Weights of a small transformer language model.
Size: 13 layers, 4 heads of 64 (1 for keys and values), vocabulary 3257, 10.9M parameters.
Training: a variant of SOAP for these matrices, 775M tokens, 2958 steps.
Each number is 200 + 40 x the weight over the matrix's rms, rounded and kept within 0 to 999. Layers, rows and columns count from 0.

# layer 9 MLP gate, 704x256, rms 0.0902, rows 79-83, columns 0-255
234,222,172,203,204,145,257,252,272,179,163,138,232,250,216,206,224,145,222,219,190,156,190,241,232,214,206,226,181,226,193,177,214,169,138,167,201,256,238,164,189,232,303,164,213,223,190,121,92,231,118,167,164,187,202,181,206,255,259,182,180,197,183,193,211,152,181,120,303,172,265,135,249,171,159,229,212,185,234,263,169,161,198,216,239,192,202,197,217,285,237,174,189,233,192,168,196,193,156,199,219,207,211,173,211,164,192,246,191,163,225,205,258,178,207,162,188,231,194,198,213,161,264,217,168,159,237,142,183,142,223,243,207,193,167,126,248,227,203,199,243,172,160,151,275,216,255,225,187,246,193,153,133,250,210,231,243,220,157,177,144,203,236,154,254,198,215,131,164,187,162,211,156,207,230,283,226,139,225,238,200,263,178,179,108,237,239,245,201,128,152,212,176,143,224,188,223,148,145,192,168,269,211,203,147,223,205,228,191,160,136,182,193,195,176,257,159,256,244,170,207,159,182,150,221,159,238,84,163,217,171,174,228,228,202,194,196,152,138,139,253,111,263,207,229,197,170,209,168,110,189,256,114,98,216,191
196,247,190,187,102,198,205,147,217,265,225,133,220,191,251,132,213,176,181,225,187,211,140,297,252,201,144,175,223,248,241,202,242,191,156,165,215,226,169,178,207,166,266,248,218,206,171,207,264,210,248,199,143,172,237,203,126,158,260,202,170,166,158,222,237,190,200,190,240,248,195,242,170,226,176,196,198,216,172,180,217,205,163,156,175,162,225,162,163,151,179,214,197,164,205,171,190,186,182,204,178,231,193,157,196,176,248,209,224,227,250,135,155,133,145,196,118,250,209,245,262,249,199,198,168,152,236,192,233,193,213,274,153,198,221,232,125,160,229,211,164,227,168,212,269,169,188,93,218,182,183,141,283,145,306,179,238,247,217,196,174,214,222,219,210,242,107,195,205,242,95,282,211,171,240,179,221,213,215,250,251,175,179,167,162,140,260,191,224,236,182,187,172,189,132,191,235,185,139,231,155,181,197,181,160,134,196,205,259,213,205,243,166,167,199,178,205,177,199,304,274,178,148,199,133,245,178,179,219,230,149,199,210,218,235,176,252,214,225,146,154,101,239,217,213,192,162,205,111,177,260,155,262,134,205,155
163,210,146,227,201,237,194,115,185,243,169,200,196,195,74,223,208,199,173,215,218,168,171,222,241,128,187,216,233,228,185,151,168,250,190,220,252,227,202,142,169,241,201,162,131,198,231,164,136,191,253,196,214,179,208,223,179,260,197,246,232,289,173,242,237,240,206,135,248,222,229,237,216,181,195,184,236,172,174,199,215,232,182,217,249,195,229,167,148,197,276,203,157,222,218,164,106,243,195,159,225,97,141,187,252,169,176,160,153,105,172,208,215,291,212,230,176,283,205,169,163,180,170,233,210,216,218,181,191,240,184,199,85,226,186,188,232,226,187,198,223,193,214,223,227,184,184,180,226,191,154,167,204,215,229,208,205,84,193,149,264,259,280,252,192,247,193,192,286,250,179,283,212,203,241,198,191,228,235,312,236,155,221,198,270,263,192,193,99,167,173,139,228,137,231,193,210,114,193,184,195,165,174,207,254,142,221,118,227,242,170,193,259,235,203,127,147,303,174,232,293,154,171,234,168,182,187,186,193,241,199,154,235,170,270,245,171,196,136,255,241,210,193,202,144,186,272,205,207,243,125,213,210,196,255,207
268,230,114,163,171,218,253,173,174,207,215,201,147,204,203,165,186,159,240,236,160,265,207,250,246,151,198,145,228,174,124,241,186,178,183,274,141,238,246,158,214,217,192,261,173,157,221,271,176,81,193,256,189,182,295,205,205,202,248,176,222,171,152,175,315,253,239,223,193,208,143,192,140,202,220,280,181,130,218,162,209,179,139,201,168,202,269,159,253,163,240,230,256,187,150,138,254,207,203,184,217,206,197,216,203,122,173,135,131,212,285,246,213,205,202,199,240,192,249,204,112,232,161,270,262,87,202,186,229,202,277,247,226,212,153,196,178,188,224,238,211,209,241,221,180,149,192,210,282,215,203,201,216,112,284,190,209,277,177,218,158,239,236,169,238,169,235,198,173,260,174,274,191,151,157,189,215,196,246,153,108,188,146,190,231,272,222,189,273,208,170,201,281,262,176,150,230,177,147,204,221,260,154,210,179,131,192,269,237,215,175,194,187,181,188,190,192,330,234,220,292,219,161,237,200,144,196,228,257,281,214,294,272,214,214,232,257,222,213,171,194,198,265,185,240,246,164,241,159,190,301,148,105,190,238,140
231,183,163,227,212,162,233,180,227,180,254,170,132,96,242,207,176,210,176,187,193,153,180,180,261,109,242,232,215,200,262,237,123,201,243,238,139,184,260,170,291,243,208,209,171,217,261,130,222,212,195,182,249,227,209,171,221,104,203,223,192,201,201,104,174,228,254,113,177,272,210,158,175,244,212,223,212,240,117,183,181,239,164,212,280,217,230,210,233,150,184,218,250,153,283,219,182,162,205,160,246,201,212,254,234,223,223,204,244,213,170,203,267,158,142,160,218,191,237,160,186,223,283,219,183,198,123,180,175,214,177,208,242,182,177,119,193,226,211,168,208,201,222,243,206,188,162,216,190,258,238,280,242,238,165,207,214,226,220,134,234,229,161,269,122,174,256,231,293,272,122,187,149,225,120,150,229,107,197,244,180,220,145,242,158,196,182,185,195,203,203,276,173,196,194,221,174,228,275,157,217,190,207,210,235,242,210,184,163,164,192,206,177,174,172,156,177,195,189,199,260,216,167,211,203,114,224,232,192,205,276,217,197,250,162,201,241,127,274,164,127,172,208,210,261,91,151,154,187,204,207,179,209,238,216,168
# layer 9 MLP up, 704x256, rms 0.095, rows 79-82, columns 0-255
128,235,176,227,129,148,207,152,172,213,245,260,220,178,175,177,173,162,229,281,189,206,210,205,255,251,138,223,170,208,179,180,199,224,144,175,170,206,163,178,204,241,224,172,216,209,193,201,146,220,247,195,247,169,152,148,264,169,136,229,137,229,208,219,160,159,228,139,127,183,188,263,193,188,200,187,221,190,221,163,220,154,217,202,160,199,282,249,184,265,168,211,236,205,196,127,193,240,230,231,189,172,158,247,172,211,177,206,224,183,172,230,203,222,200,221,175,167,218,222,190,218,174,200,183,227,286,216,164,214,215,185,190,182,184,191,151,203,230,207,155,232,185,206,279,156,135,211,261,177,182,161,263,183,205,210,212,202,170,184,216,198,237,197,255,151,165,201,181,177,176,125,238,235,182,179,176,184,194,260,213,228,177,181,235,190,191,169,252,271,185,175,157,256,242,237,139,290,148,198,204,177,242,238,283,229,185,188,190,235,221,240,199,226,252,178,296,197,202,180,126,194,170,165,162,255,196,194,191,215,224,176,168,183,167,196,129,176,199,222,218,176,215,172,188,247,193,196,201,228,210,170,127,160,120,179
142,197,168,236,216,121,207,228,199,152,280,175,212,221,186,138,155,200,172,239,202,165,206,160,183,186,221,226,203,159,220,282,267,153,234,197,161,187,231,190,240,212,226,168,146,193,226,181,177,227,262,245,213,228,176,160,168,129,116,224,241,153,232,169,193,204,164,256,223,132,177,220,226,195,173,202,184,186,169,262,214,203,235,138,247,250,276,282,182,242,223,214,217,255,191,247,229,243,306,167,190,213,226,231,249,155,165,268,208,162,168,188,170,240,251,200,155,184,229,190,160,210,189,200,201,253,214,179,146,206,163,219,257,228,213,265,181,160,153,251,200,235,187,206,187,109,270,281,183,176,180,158,174,223,227,183,188,96,249,202,210,182,288,200,206,156,233,186,229,181,182,174,164,190,160,199,192,180,259,116,200,125,208,233,197,283,143,174,94,153,159,203,216,187,234,282,223,160,309,232,258,212,194,153,202,193,120,203,175,205,229,203,202,166,167,284,261,155,298,201,220,228,189,188,211,234,264,200,226,174,164,235,198,200,263,259,190,204,245,121,184,230,176,116,176,197,239,201,188,234,160,153,138,187,213,253
220,192,220,229,265,202,184,227,93,193,209,199,139,133,239,193,161,177,192,250,287,194,200,237,232,202,215,223,193,237,169,249,172,190,207,260,195,183,223,263,143,190,173,153,227,134,139,262,230,222,188,253,171,184,135,187,192,245,329,171,224,185,196,161,222,155,248,200,220,207,176,204,269,240,193,204,186,244,256,170,230,206,139,192,235,211,148,191,236,220,140,175,180,250,200,178,192,234,152,195,219,330,177,233,190,163,257,195,230,199,187,223,171,216,189,198,209,216,267,192,183,135,163,173,259,213,221,231,214,212,205,140,172,142,206,231,190,218,203,184,206,193,169,142,202,185,280,148,157,251,200,211,184,175,167,203,103,250,262,209,191,219,180,201,239,185,210,211,244,212,223,291,176,126,175,169,204,152,227,114,168,177,227,209,183,195,224,172,181,205,253,182,213,237,194,291,208,229,255,151,191,232,227,183,218,192,164,210,203,188,169,261,206,196,226,284,250,184,161,240,126,183,107,218,231,192,202,222,139,175,183,193,164,221,250,242,135,180,262,197,257,183,347,198,186,205,123,204,153,231,218,249,223,217,155,185
233,160,200,203,174,170,140,234,215,210,180,181,161,159,231,236,228,256,225,212,217,186,211,187,171,191,247,140,209,229,289,172,171,169,184,176,155,209,136,233,219,221,175,182,207,225,159,172,194,268,195,132,246,221,131,190,254,222,167,150,215,172,198,270,192,195,181,149,199,152,234,210,285,211,164,172,173,192,206,166,160,208,232,250,197,185,206,186,184,185,175,206,196,202,155,256,183,192,182,186,143,173,212,202,171,231,222,230,242,205,142,195,211,213,216,194,155,240,193,211,191,191,217,241,189,215,144,206,183,173,135,222,202,182,203,193,229,188,293,176,197,167,228,182,191,246,241,190,168,221,172,195,213,212,138,226,202,144,143,174,211,173,171,189,236,268,192,190,183,149,208,190,177,236,233,222,233,196,190,130,229,207,233,194,137,162,187,260,190,204,217,202,187,155,210,220,177,225,238,202,167,170,204,183,206,257,152,162,229,197,227,189,173,191,217,218,242,174,228,188,197,180,187,194,198,221,209,241,228,160,228,122,201,164,188,178,128,172,215,226,145,266,129,184,205,197,234,187,203,206,186,259,251,214,204,207
# layer 9 MLP down (transposed), 704x256, rms 0.0903, rows 79-82, columns 0-255
188,226,247,210,169,199,193,252,225,231,199,207,169,162,160,243,200,217,228,187,205,239,222,178,189,194,292,178,198,251,214,228,200,214,237,273,248,158,226,213,177,198,211,217,228,134,181,134,244,201,233,243,204,195,219,223,250,205,219,188,262,203,223,186,286,210,146,274,166,199,170,215,214,226,122,175,213,272,172,162,180,205,100,244,267,220,185,174,266,122,208,250,150,163,178,207,202,186,203,167,141,237,194,222,225,214,175,187,199,217,146,172,238,214,187,161,225,236,233,200,95,203,217,170,193,151,195,223,225,204,188,163,167,129,275,233,157,196,200,183,259,164,221,196,129,158,202,283,153,211,221,183,189,198,191,170,263,243,183,224,205,165,156,196,201,170,199,166,155,190,222,211,177,232,180,180,168,157,173,128,274,169,184,157,176,180,203,246,264,169,214,181,143,210,147,209,171,230,186,149,196,211,199,193,186,234,275,238,182,178,211,181,219,229,181,231,197,226,187,193,198,254,211,315,227,210,149,219,218,176,215,145,199,128,187,199,269,162,221,170,158,233,149,234,178,219,169,161,203,198,250,152,155,221,228,163
157,165,202,188,192,285,233,231,216,261,218,238,191,218,181,183,156,287,268,167,257,228,316,209,267,188,205,155,165,184,185,279,189,229,219,201,172,188,260,208,221,205,307,169,208,166,133,171,309,143,269,212,140,205,206,231,123,171,250,241,196,174,241,244,212,161,216,187,222,212,139,102,179,195,187,261,253,196,253,126,184,164,172,167,179,208,214,190,187,272,291,169,202,224,196,248,175,170,205,122,221,186,143,155,198,242,170,206,193,164,201,183,184,200,213,197,176,220,129,186,205,206,237,229,244,196,129,130,266,130,295,165,295,202,219,147,137,277,212,219,144,219,168,156,201,222,191,207,209,251,233,210,204,204,232,173,226,167,253,197,173,199,158,215,173,204,165,234,194,207,226,195,168,171,241,189,177,176,171,262,234,139,155,172,253,242,211,196,301,229,126,226,178,281,117,214,186,192,178,172,187,140,177,223,247,203,258,235,187,178,230,172,184,263,162,192,196,196,238,188,220,213,196,195,272,254,207,171,207,134,184,189,213,216,150,240,238,220,196,241,221,175,196,125,209,128,255,242,172,206,231,205,232,244,194,235
202,230,198,141,183,219,234,241,183,236,220,212,252,177,231,306,242,223,211,195,175,111,239,245,203,184,168,136,175,170,243,251,162,229,136,139,212,247,165,223,203,229,138,178,205,235,235,224,179,213,106,179,175,190,208,180,201,197,229,243,195,196,277,218,155,151,213,202,193,179,217,165,219,147,203,165,211,188,135,206,209,261,211,193,260,189,251,253,179,226,229,213,225,207,159,216,155,188,141,208,178,159,230,153,212,211,222,208,203,257,212,191,190,227,253,298,208,113,206,179,141,187,239,206,200,259,208,168,212,214,178,159,86,131,214,139,194,195,212,257,191,216,225,263,235,142,175,245,199,129,219,220,233,251,181,264,228,167,235,253,222,146,279,244,155,227,209,218,240,245,215,188,231,227,295,254,163,239,227,185,133,141,195,260,128,221,239,272,266,200,160,179,225,187,211,204,181,229,186,189,220,206,131,178,206,201,214,173,182,212,231,168,195,222,240,193,243,177,188,236,238,123,226,238,224,153,147,246,203,158,164,210,213,254,220,275,114,192,220,169,200,164,184,184,182,247,144,191,211,195,279,132,240,223,272,144
203,231,156,199,183,224,217,142,171,183,248,219,177,226,158,135,181,159,236,187,179,243,165,233,223,199,199,218,234,192,127,238,224,198,200,210,212,204,229,157,187,186,242,219,182,170,262,219,186,115,189,298,175,181,255,203,158,178,275,218,146,230,158,129,234,245,224,227,222,274,180,191,97,211,245,263,212,165,227,263,239,186,147,199,195,222,191,156,250,219,246,209,233,186,218,128,202,236,198,226,257,227,179,239,193,158,161,167,163,247,290,188,167,186,203,170,255,173,216,212,183,231,170,216,233,181,207,238,204,233,266,210,188,215,173,217,163,179,171,211,190,248,175,215,201,151,174,208,303,221,241,183,182,175,283,194,204,262,256,209,190,259,226,180,206,152,226,220,192,255,219,251,208,173,177,151,201,211,205,228,135,171,132,240,229,244,246,137,272,156,184,200,238,249,171,151,250,171,142,239,234,238,192,205,199,131,231,253,179,234,175,205,236,204,148,212,153,265,201,244,209,226,192,250,227,154,180,207,220,261,123,234,253,211,201,202,276,262,209,144,227,106,290,222,239,226,151,216,167,176,275,141,135,174,235,178